Part of a small language model's weights: rotary positions.
Each number is 500 + 50 x the weight over its row's rms, rounded and kept within 0 to 999. Layers, rows and columns count from 0. Numbers have three digits each. The size before them is the row's rms in percent of the matrix's.

# layer 2 MLP up, 384x96, rms 0.115, rows 295-383, columns 0-47
119:468506495448497470516545512548558455453549449508525649525503476559507379544543477509619505518437504489576503673551471526476505456503543521426540
105:500455492513469380497564407526524550493454437519486447476469436456512498502418524515445591384565513511518465454508508529439421575533544543571519
114:467509416412478462487555467506462460508538456483500494529532462403558534504446439486514567440530494533506476545382510490444412468455570493512539
106:538482444460540568533531529543498514554573513514587505473549521505513507485593437447523509531464381552524601540617495516462524543502590507442526
097:468579558528510423506531537458480571488528439480561461506483467564559526455464549600516566451599496457539423543488484526512439517509567438592503
111:477457482523504533461534510461532478537585553427572579468459507553584493599584548480490507508466432493475447461494503408510530506561395511442467
105:459410507439490480552523540490528502568519393556514527438500487576551435499523613607498481532456522518500495537470464526473460643429519520548423
085:515515582531466525470466501319499487481553460475529526439503488549487610470559556595505416519469526420454587524537545513546499500459470527437535
111:508472489514522504522411489477494566466536597456465502502398490514498483510524432535399547431575387495452499644530481522454459478530544496518566
099:551568660481519553495473627518528474399502458488515558436536451514499539522542617557463483523446461504565512492553506547488420600443564519466612
098:542465621541533423451551509595554451435461591499471451488503474539440431488523454507503451460547523468534474525607477502548490497440530422516433
085:378410464543552428568467557486516440515412503421481491524511508591502540452478493453476453593466500499565529528586524528534533455496498527431422
093:459412443532486529469495552487512594535533526543422435500499414506532474561526529527489496391512440577524443502524441470558564492431482508422440
097:391442483510487529480472512525528495438511477479545553525522493507520521412543551487519522478500496540531515531501497490555483520529477563503457
089:609503545492500609492580457486445546503519488558500575530422399364538480508541490552452475559484438470445560469433456461514492563483473494478472
108:523544508535512488542514494478449451587469495473475437368431506494526498558488486444518499470558543442536585524511426431469454471578522493423521
100:503477521556504557500482516555504519499524411561443583498548527498471550490471484452558507541547476436447422560508543485452462522475475424486440
099:461526568517580414512512529477634419421521431495431489399495506480482478567440562452508533532549496537469468420595498514524517563454521471452514
121:388449463546486448584489496502551496469549472520505515415597455552499552499425417502485438549455522418507580542434606582514472516467514561494572
101:534445545538537478504599402597550401498473471463535462453562468537501471648478475544448556545421603494518424596459457523468501520566475522491472
101:495453536498486525595475477516484454509544536481482489533494589480643569470463509499514455475512592482528571488496495462456496600465509496494555
101:574496537541526520520424481529526437455474534579434535568495438510485558419492542577442490487491557421462526539565582511556463505506382442576602
090:537493563511574567528591456457531401477554499490466457491522450470540556497549513493560476511560510493528454522468520525466481474570483496541481
110:439477496438549486497449548435419542553535454495570483517414533419461536509474487510435541488438402592528578496443436441392431412482490518471568
069:609459524497519516436499485533485492602547451497407510494476441523458519561548503535479504497486571550408491520442524403576513506445412485480560
089:492459503571492538488485422506503499477441492512421490588512468465509483586500621429492494554433567418483544500579447470523477543462520470530461
100:517451529488445438444486509409426549526616535467528466540496625514485436436490578541532467550539520545521443620452551496517584554432540513465539
086:480552470568527507489485578483552580588580458556427522498537486451588562454482500433395439472438496487568552561520455590563538574511485587477491
093:421508585523526533464460592434519382412562426433537485548550677570463566431553490482526470551463464525513534507468537512532549418500492523441501
097:586478484569475519486583488470512467538439408551518535471533592494504487459451481528439366555579505546467557466520487500496497442503530489425506
080:454449456491450561522528488545553464543523501478446528507489459569421467487596520493422440509487487481448549528416479461629499555493453493490536
095:419433541413538479478483463491595512488464480451561480498489506577413488457518553447482478556491481485543524430488459450490549554492428549525526
107:510511573429521316537585455469520500483498520509457435572406589525602566483527515452562536537528464478573483462500481482495519574493484498610619
103:436431474428516553583477493487453471537527456462458455446431548524419400465520477516480461585553533485598544517431483527475403461471532500564560
110:555486446541468514478538528387494441532471399628530564424646496463575522543563474563484483553482588474452506556525513478500498479573458464404578
100:473485503447482510440538514526537504554452508476564501568474465532470540443506468570485521484523491544474466491497503586529379469500529441530548
091:485547486507554467488459506573524502648462490624513526551452549388488517581440459426448483571539468464461533571564498553501451438475449492525514
116:555575545450546463534460533436415603463496326442561523585505415565561546478451538521428540507575472548543566573411433547490491533576523502502536
106:522431460510564441494606533485512431582538448468530521490493507551460489548479496473505506514531469538505455540453580547466531448572515532500537
106:404472486539552510401492477536507447480493525477494512538480439434508349540510599514423568390499517463456527551444543612642451508589529477535503
105:452538512499492564503421535511525551406479490488417453633483526629494511503567485557437494469398420483487575571539515488569488504490573520525489
098:503515452490467538425550554523492516518512489512524602468471471546598516599496502487495466454427538499470555523549483567609551436475508439537556
086:540511465531510488455518400429384453488559545485498539442439428400460464521583558367527454481531481558436482457529503459477532498489502358494517
112:521460515583431561494493449288575518470524569525539552507532519488474564442541539501461422410548551429552525537410588396466398567540483536456498
097:369575529469503580488524544465477615505445507463533515466491499572542480524567421466423578562539456485490567530455545474480501509514570532516553
069:489512523489491440451483485544497404583539521537463460500469411556395453658549434490518546471496547519503524482501601512577538519550441467512503
095:534465516510488372498476590527376529517480514475512497589419522444551525488544557474460544502521543476527507541462481458570523513481580463587576
100:457493496457529414527380458502521426530509520507556457557529467534593545425488549530462512425568451511475413516606435532440542555510502474482639
102:509616588452495542541510543483516394557495517572489535464426501467586466520560537432553503399493455505514550532537542493530493464516476579494466
105:530439524428645526528436433492534468524470416491581687477482501504590527446531565551468493516508468528501467541487509500464525442524521480439439
102:470463510507516491465517504439499494492533512472551472481511552525510463550577500481467474528403454395597434562501435486424393447554440544447529
101:489535469515476429582532453408411475592514431500450495448482493500457527461497467561467486510617448537527499442546573419492384523497500512447532
108:537482465490540435467468476453467457468564397549483517532456559531525360404441542472451486532492464458431508495493441557531520535446518508520467
102:477487592553531485479553561498565499506524550450463559520576578415574550569518601544550451570464471482493396489493581486492489496453526526458507
096:545478465525404515557509472544512557440492592553521575537498641603568535464526491518522514449534587505469509553492520495553560410550580420451610
097:447465527503393496464523482467479481536394513556571487492496484538412429483479525518528451560506528603492452494501554484488445499550550529402487
089:481646452551594500528581505460445497445534581474493516515594511533525393536460541475480447529468499594539479514515519508623488451543531482529469
111:363450475529529514518519537486517571478445460579467453509486547495492482437393558555388590560493497526489468523485456533452521493506457534509515
095:467491496505642448449489480476497562552568520462534610537502479510592468476513446432544445444553474492522511474523499431479505587532434430541402
090:513460535506469545469464429465538505463563522400427579446543443469449486480571581484513498553471465465417523449529605445515501503564448499509467
094:517425536560499515437560439470426395555513407530520625465511444554549571502559538514461448488503564512520468474454392548561517451465493458481581
072:543511540521572466561498596465350637577550526558434462570530503553591584494487516408579510488445513479520598445460593498534425557526508445435474
108:473498507492579437588465458410500613527478492471508534536497443478514388492505600532474473492441498523470462404481465482492479471434506587565500
092:534482446425475459517550418532450445550524497538651489528547534501525533545442496501550522508601580511482471491584476460462442576486470478498453
098:396482553458465476582557522421559463485440481408476528551566526560479507447581471475512428499476464571521586585556541488498530537535541574486513
101:503506437487561479470536536486562496578414406467532534492448492431525497495491568560393467454455450517473547457499613508431481478582526532404509
074:571536569565487497465505547369515432547491525478465432466487493480427404499508524526522415479472512525513518453478477588651416578618518489516489
100:559441416546502550549507555414396511514441476529513551480580413551483419480536469421442527545480453494513566560531521570428536465560540533569502
093:538407551571606498438575468511562486490525480482468529551539469508479451509464416565555555540610342490518580395505560453564539560490507447484452
088:484495538525493346448420432545388505614486552459575472472494536452565472546485503438509576490549458520494456428418574443549462479519492516518411
087:406469481545533384496529548502540566505500548498481478491431470579441543480520543538403422518534437455485508461488498555568446518490556436482555
090:483461600636522486525519481531574442408465468508494510429543450533459422534424492511413579533470459521653444511543487489562404466418435503526433
092:450489536551514452573574518499534454504480551453571505471451415506542519616523522458483530609531426413557460518503552587499553497506441585537520
115:567516478573500560524460479457429499489517488519539581418481464610532504515537526514528531513453531460490501608483540451438496423592495506649544
111:516492578542534523578493505426476487451479482476619488506489429532534568494515433535455546515623501530650460468511490467446512504547505487470596
102:361509654446511522456585485499580468497451471501438544450482495510474518476473567523495421560528521434531477569563457492523434461550375511571444
097:483480599487412429557500530503405418522501394472536499398603519552549371538487596524501575498486526496514489494463457509455390504504467541475473
079:554617428470454528505498599492516603534531597571516536537512441405527491499455526504450514394520479573565452426494511457429505475490487457536543
104:504561494472506474500512474500502504440486525483500504493547542514485523552563464516535451476437503491545555491668449480549471560458524515476497
092:457544551445500489536486583508490486546471448490495591480549531488462504450524526518614519514555405551529493527491455451456491547472472516559713
110:491574484512518503583504520545487486456407487429515533519474524454477590521490509455446550496531477523551482547456580542504498577519420440462506
108:454513486509555481484468462525486549510525464576494671524478453535697478441455461591399521467516454432500567473452466500501485477492523492479615
100:488548510503460432519521430446364466559488543462572543398476452403538510518489562494552513487466552510531479494627468583536433466564554495515533
098:506573513514489465448628463529471512649512587511614425580502473465536484578441487569494482534510491471521444509506447461547505484586454452519474
100:550507486533523493417566543474476519561554444439495507499444558457465484575545484549381448460521533496400499598446459434463487460523535461445513
051:462466578555477549466530503489525449549484517454522506482420377539468512450577432540470485593510533553454416473411413513482548445478550506552482
100:467460497582413409427478464414626503463543548455500498512499503542500549551509484630449503477537409455465546464461557588517443462553556539487545
092:509529488566529551527524462561539561500511546472441461449489543555535501492508516507518617472450450450581412516429566580529495512488539505529467
095:520622499479483538463473498474551382451493528454511483519498449407570445545511587442495451530487539498589596494494558411512370419472530547645533
# layer 2 MLP down (transposed), 384x96, rms 0.0567, rows 295-383, columns 0-47
112:428536570448484567535498538442454554450502492523501503540498469430536459473436471448495523458534471476531550514409544447534536600508511601519480
096:466526498495482390545470466494460467472523640476506452561510534509431436542530510552517486533522447440516436434567470451451544499525534517570410
116:509531637511572481506419452507503507498581565426516613508549576584512451524459462581480501534485514479477415448539468551507607463387509522482501
110:464369519487443531410469522532507463526464506560477461497561417513455559489343529455366535471428521572489443565461460493507561479538481608507514
109:521442471513535489549569478499491543433491520552450416582458474462481455481525479466522601523474545499519478476539531499532532554522576517557541
110:456469420528455535516508512484489514480445464546495502615513420481457529447443483552552545530505521521470621550399497579468518519455512455520448
102:523597543565522502461478466472448514493393540493452427569518465521553486520424512475555542505501501552503550451510511467363476482447477468431516
088:541502470473447534500448412559498423544536524454551509501431505593401493571497479605494508521518421497415500470510418532506454526500613575504434
119:450465476445555527542514433508511502545428439542575494621545500492466516527482541541479444529551536442499488482479482405474499457575426618475452
099:521440593578601422479544532432550488482461515511496511442466463521536492525471444552528581472494541409507477422510580455474544432491607506541422
100:436504503413470592391450577590545518494524502531535540466513405459498457500453465546436560475541485520533577566543462376508566438466479512568480
086:525559435490543551383459561452406512489561484646469510512543464435480515593428472469475528415510449528509524497472492500584522541552496464574552
095:436440423474463506538459506631619485440469504536511569585516513571513464492522461562449535492502467442430495425474521451491451515531614484461446
095:537438534531495452487526403423468505484515538451538513492503435518468453482483474362417520555571434621516488524451418427458475406495523469497439
086:479505507512510498497481491488567544600458561399500544508503578552506459573479564505539617495455501540663468643532561548517530484436440541459552
105:403604501562535464555535505489563519402599563542402446514516505540527469420518489501562503401426501521539470498511440501531484507494600523507464
103:493484484466492391457510461465448484529451563516469511441575509461546465519472479648419523520489539546453548474426453580468566513446510533537598
099:558498593433560492555460526467535545456538502507504482497556544476409593509393509503445446463492467433491531394554429539460565480362558455379414
121:487497456528525456533411501514532431555456529504450518572545598461570518479423491559420514506561462596589486506486438551482520549580399501527551
101:495468471456446500519394466404523547429453520456628523500548479413496527412568529571437430533412409457528410522497568451504516493455530521512538
119:537466606437500523476516606550470474437570483507504504378542484490552384537461462481442517466531428643551553549480463545539493507456452547488445
100:460531535597558579405535472496417463539553535467546519514505451526475540506479490499509467568455478575572560502486573467537456529502429534493451
091:430406482520494473451388383521490559523432470486520470542429492537499427519448459492511493465429526532429474532433493494604523431519467477458569
105:450497550547524467385439474535469478464519478431462471458519503529391524501474516438397489447510607620458530436535502483470477617552512468482383
071:509464534470465506568487515566480499546497532450512482499604592498537428586413526523465490462511399502590526538579618575495428506536428436542498
089:549408487564503452499516499484459497506430560458566562460492550485491513427526430509464402521457490545445455572561514564483535460507533427466542
102:464466464487520439528461486512461500458519440540527537501520397601521491464478455493464503522473519510447464546456429455534479510404530523479429
094:523421497506576551455475462481533501474536518407542497522426492462503496493436590451477487510507546503533543413482554501500527490448563452539548
088:575518504545434482392507493494504510459457529496565534428436412499375411531491513471527606471442480562514437440533456528614498542504510542589425
103:522513528420514578512447508448401543514549488508494491511620370564526522501497455558477538504513437596501401439503493571446455521469501479522505
078:532519531505457451540501477467540515525542534522513511463565577453514460451522472582428536561508434475575588554529540541457460423539396456493598
093:590528602552495566421482471445534534524431570475463559499580473432518520488459495604550434521440451574579363446545454514439509519559555447519418
112:526478461499429539402462545468525504491588516436421462492558363469480540458543438577447405429585448518502504479447540416401562522528550432469466
106:530568564526458507491467538476429432472502535486517502427521506625534592497523393463585477543526430466551468480480469517445510525593485467401580
110:408479391466463484443526482571500422510461584470550507448498420517540482469592479573519529415518426549554612527459470504531494500484554523576432
106:512460537570562543457510537391492507441503452480506525512480449546402493603538444443439451493481508494466469436497519506527493593492515432498457
094:486405520548519606503603482420568506580503467514472448539541572581580514482442477505558483476596559589633536472500471400505557524549568566558436
118:543456545533536536418425455514526440538622464482469494525471500543600531592479466532573475451462605586414499445535508436546452493440517468522478
112:507498418429471515449477499599406524502442550482521598434498496518484469445394585452462535489484570546512433581501455529581460482650532571525470
102:545473539587477390437477480455466487526409497475574563381487471475506415546469484603483478532494492554443517457515541483568466452467397630435540
103:503552550518503484561553601532475495440455531444501445530447514481449609461555504462411572579559522489428421423467536483489387462475589528482454
091:555442530484570438451447473486559609520542531427544538576490526505579512477474462536513477452480432537434499487460554436459545439478514603458464
094:509567465514456523429570485599581557547499470580493544485484537501521566527524528533461552486555469511443560596542581561501521442509361566476495
102:489479487630544479592560499593423557522516585511422461469449481409496562441487515443441469503441460515563480429518558448531560513485488568504452
101:483507497461551504486522492493570476522501481521451496438458518571537532454527582433546435563431603482462563454424490523541553463485547486443479
084:473466505595499573508555484500470557523368389532516477455447531463519499454536567529499429356465523513486400503471531447534556535473482435517482
098:554448540604496557554527494464451468508500494463523475528573385535528506564464484545462500496535465446596556413587561492419472429539544460500449
098:595442579532481492492534524578510496465533558504477443486484462495521583468555517486568413471509430525463583417424502529484487502413550547454381
104:493460527530489497549465453504514516478514443389587433390482377493478438455499494410543540471473510403516562359576517453538524513434432486457538
104:510484440523483586518555432543464515521433527500465456571465565496520576427463487491526436517425462437554487583460523575436471471528521575484612
111:466532456493476499501523531553556564492502417492525505400490474467496490406499555518475630508506469453441389478517554536607450556512562416494524
094:493431523425540519535456474613493468465552530422463573518488472600484514517582500469543487506473507605501468530427424545466455447444572496480524
107:516432485546498450458505549528438533448451524548476508528557406503403523528395499442531510552401451538501556497579494498577447499519500460498480
112:415583434468439481515513493567520483456517413546381446465466379570484507391515437434514479473471509491524478497499542493545499520470576413475566
097:482431473440522556472503409431527551501501456563427532480412428517507502486453489517517490573494470460594477351530476456557464532472444543516540
097:524493540475475544422549443562579451596563506499543537460558520366518512525462494642466506526526503599499658432467466473437481484427435453460532
091:445489585542396504437484455436528452488468469518505437517472437423496472466455517465464503565501527558422469555485497462548520549601442434486507
107:572439444487491444551453473565523466484480541487544540603500546530496492457493358411642497442426532497434520521471569538462416499598458432505538
108:451465607519502627606504540478542508499564476537502484504454500488447562505482524368542545522470627478491533458540539459394527511491579431499444
100:467565461607477558537551377437494498608455502487491381423483471581504442533435571567535532475471579549457500468516465518589425573459542454502502
087:547558528419485480568526568493507556428657519481545445477501532453413434556483510467397504541535471499596477549518561520457530565459424526585429
072:518406465553431611458531451477583428443436507447523452496540432504464482459555486548592417565463440504527499464482404530522444515516561488513467
097:560593546456550528507470409545490496486515463519504498435478505501496589490548438491579496467432432512515563513528539401432519444469508491525415
091:454435497469535428513454485484506503425467482467475486488463471493466534477545419427550564588446486457451473443484555488627524454534453438498631
099:495462457421417519434586520434553464434485596524539515492502380438396446518520495534512562436495587504512544558542454527514478409527462454575580
111:417456579459460552530500458512527476549510551469503591483611415543520543478508510411520542435488510479449498415497473522553575545427522544553518
079:440396573502438562479564412459566532523391398449532554455506460548476477510489442494531497568462536530499498473540535421419546517496442599569539
101:428534445465414496424503580558522407526507512426623593475516568499416385575466466547378458587523467410487477503455455486491571512536430504493564
096:486543475463445477552517387411492485491419470586410464495496417504489472392461479514581414522469527463353450485499575471500488540493587553511458
097:570537493483580630455535551494504533429448513508575484515465503491538531522384552447473444474502531527522585443468546559548554456432446443511412
097:511583599511442565531531458521503464495499535511544463439546509419524503446482507491515477444434443529514581492443503478463561486416403491536415
100:566470533528444522387442447487552525491456558488521467476487497543532580444488463469471398467540439593434527541430468493490544448514511607531579
101:546479444523497511549533484523444500475489501536504571548529446560514558482573495545551523455575524519424498468510482517533495512580550361465508
112:491521483456539507454625470472575527454547614490626505601503511451500476438484601455516428388490506517485601427436532454482552566494523540482467
108:521532426546453538485524531478509507446459564508488409527489576453428533462463552540494516500526564451444506546510563494457508527427473447521526
100:392449465462503406404425469479494439390503529542503506516456386432529415482521464516520467471501514488530483434458520415498550468499536551520522
088:459443430443571550516541431464480427428432509563453536416478392492489485375401433422602477540412515453478499443485517501444413439545528525491495
081:518410500477593438587578384537559474463499454459511458507625568462515489496500486515565521543502574538441513432495522461522551591413519451450476
107:493504503487519484492555432468439501561479461455499525505496452516457418458504500591454508442510422571437486410529440497414445591489523496492562
096:538473496495443481656544500543555552498437404487369485515486473440529462491513436526482552470541473428491535497477551569536499458502436466564487
110:527465392497480415557449513539490606455468390528469408528576504468545513467532478583562516451497460489487468504572444436483549531494388488424494
117:584385511500469480532576493567465469455464504548558460566552547477548494466454495404510516605527518514468470442493584539510592445589432444473487
112:552490533612488510515477439523499434500480581538561474433555610604423504588541464529497434496472493444465517582465506456406493585501493601532504
101:361529538424504513553509536554458473433467559520632530399546465489459524395529467431450477554491523505484493529558497467527562491518545511567545
106:508462480494510478486549489533458465515482612470452527446509452492520469510493508520481489609548605443505414479460429508417521504496452490529483
060:539571515439517463500447564483450521574535525561555569469576551416513467564498554464503524498510460502564532562532613549517391535533398451517519
103:456540465488616553535486434494471551529414426506502386463459455516459434422512538480488461557474516443437549553495542528487496547517549555460423
090:466459469547493489477411524509550627501533446470435541432540464456549569495529502520514576520421557448495555472453625544466540465484442442524535
080:533517574395510480576497470542438526430580537421573539534439456553566513480493465477504548491468474456469585502511457440437557421541524531435483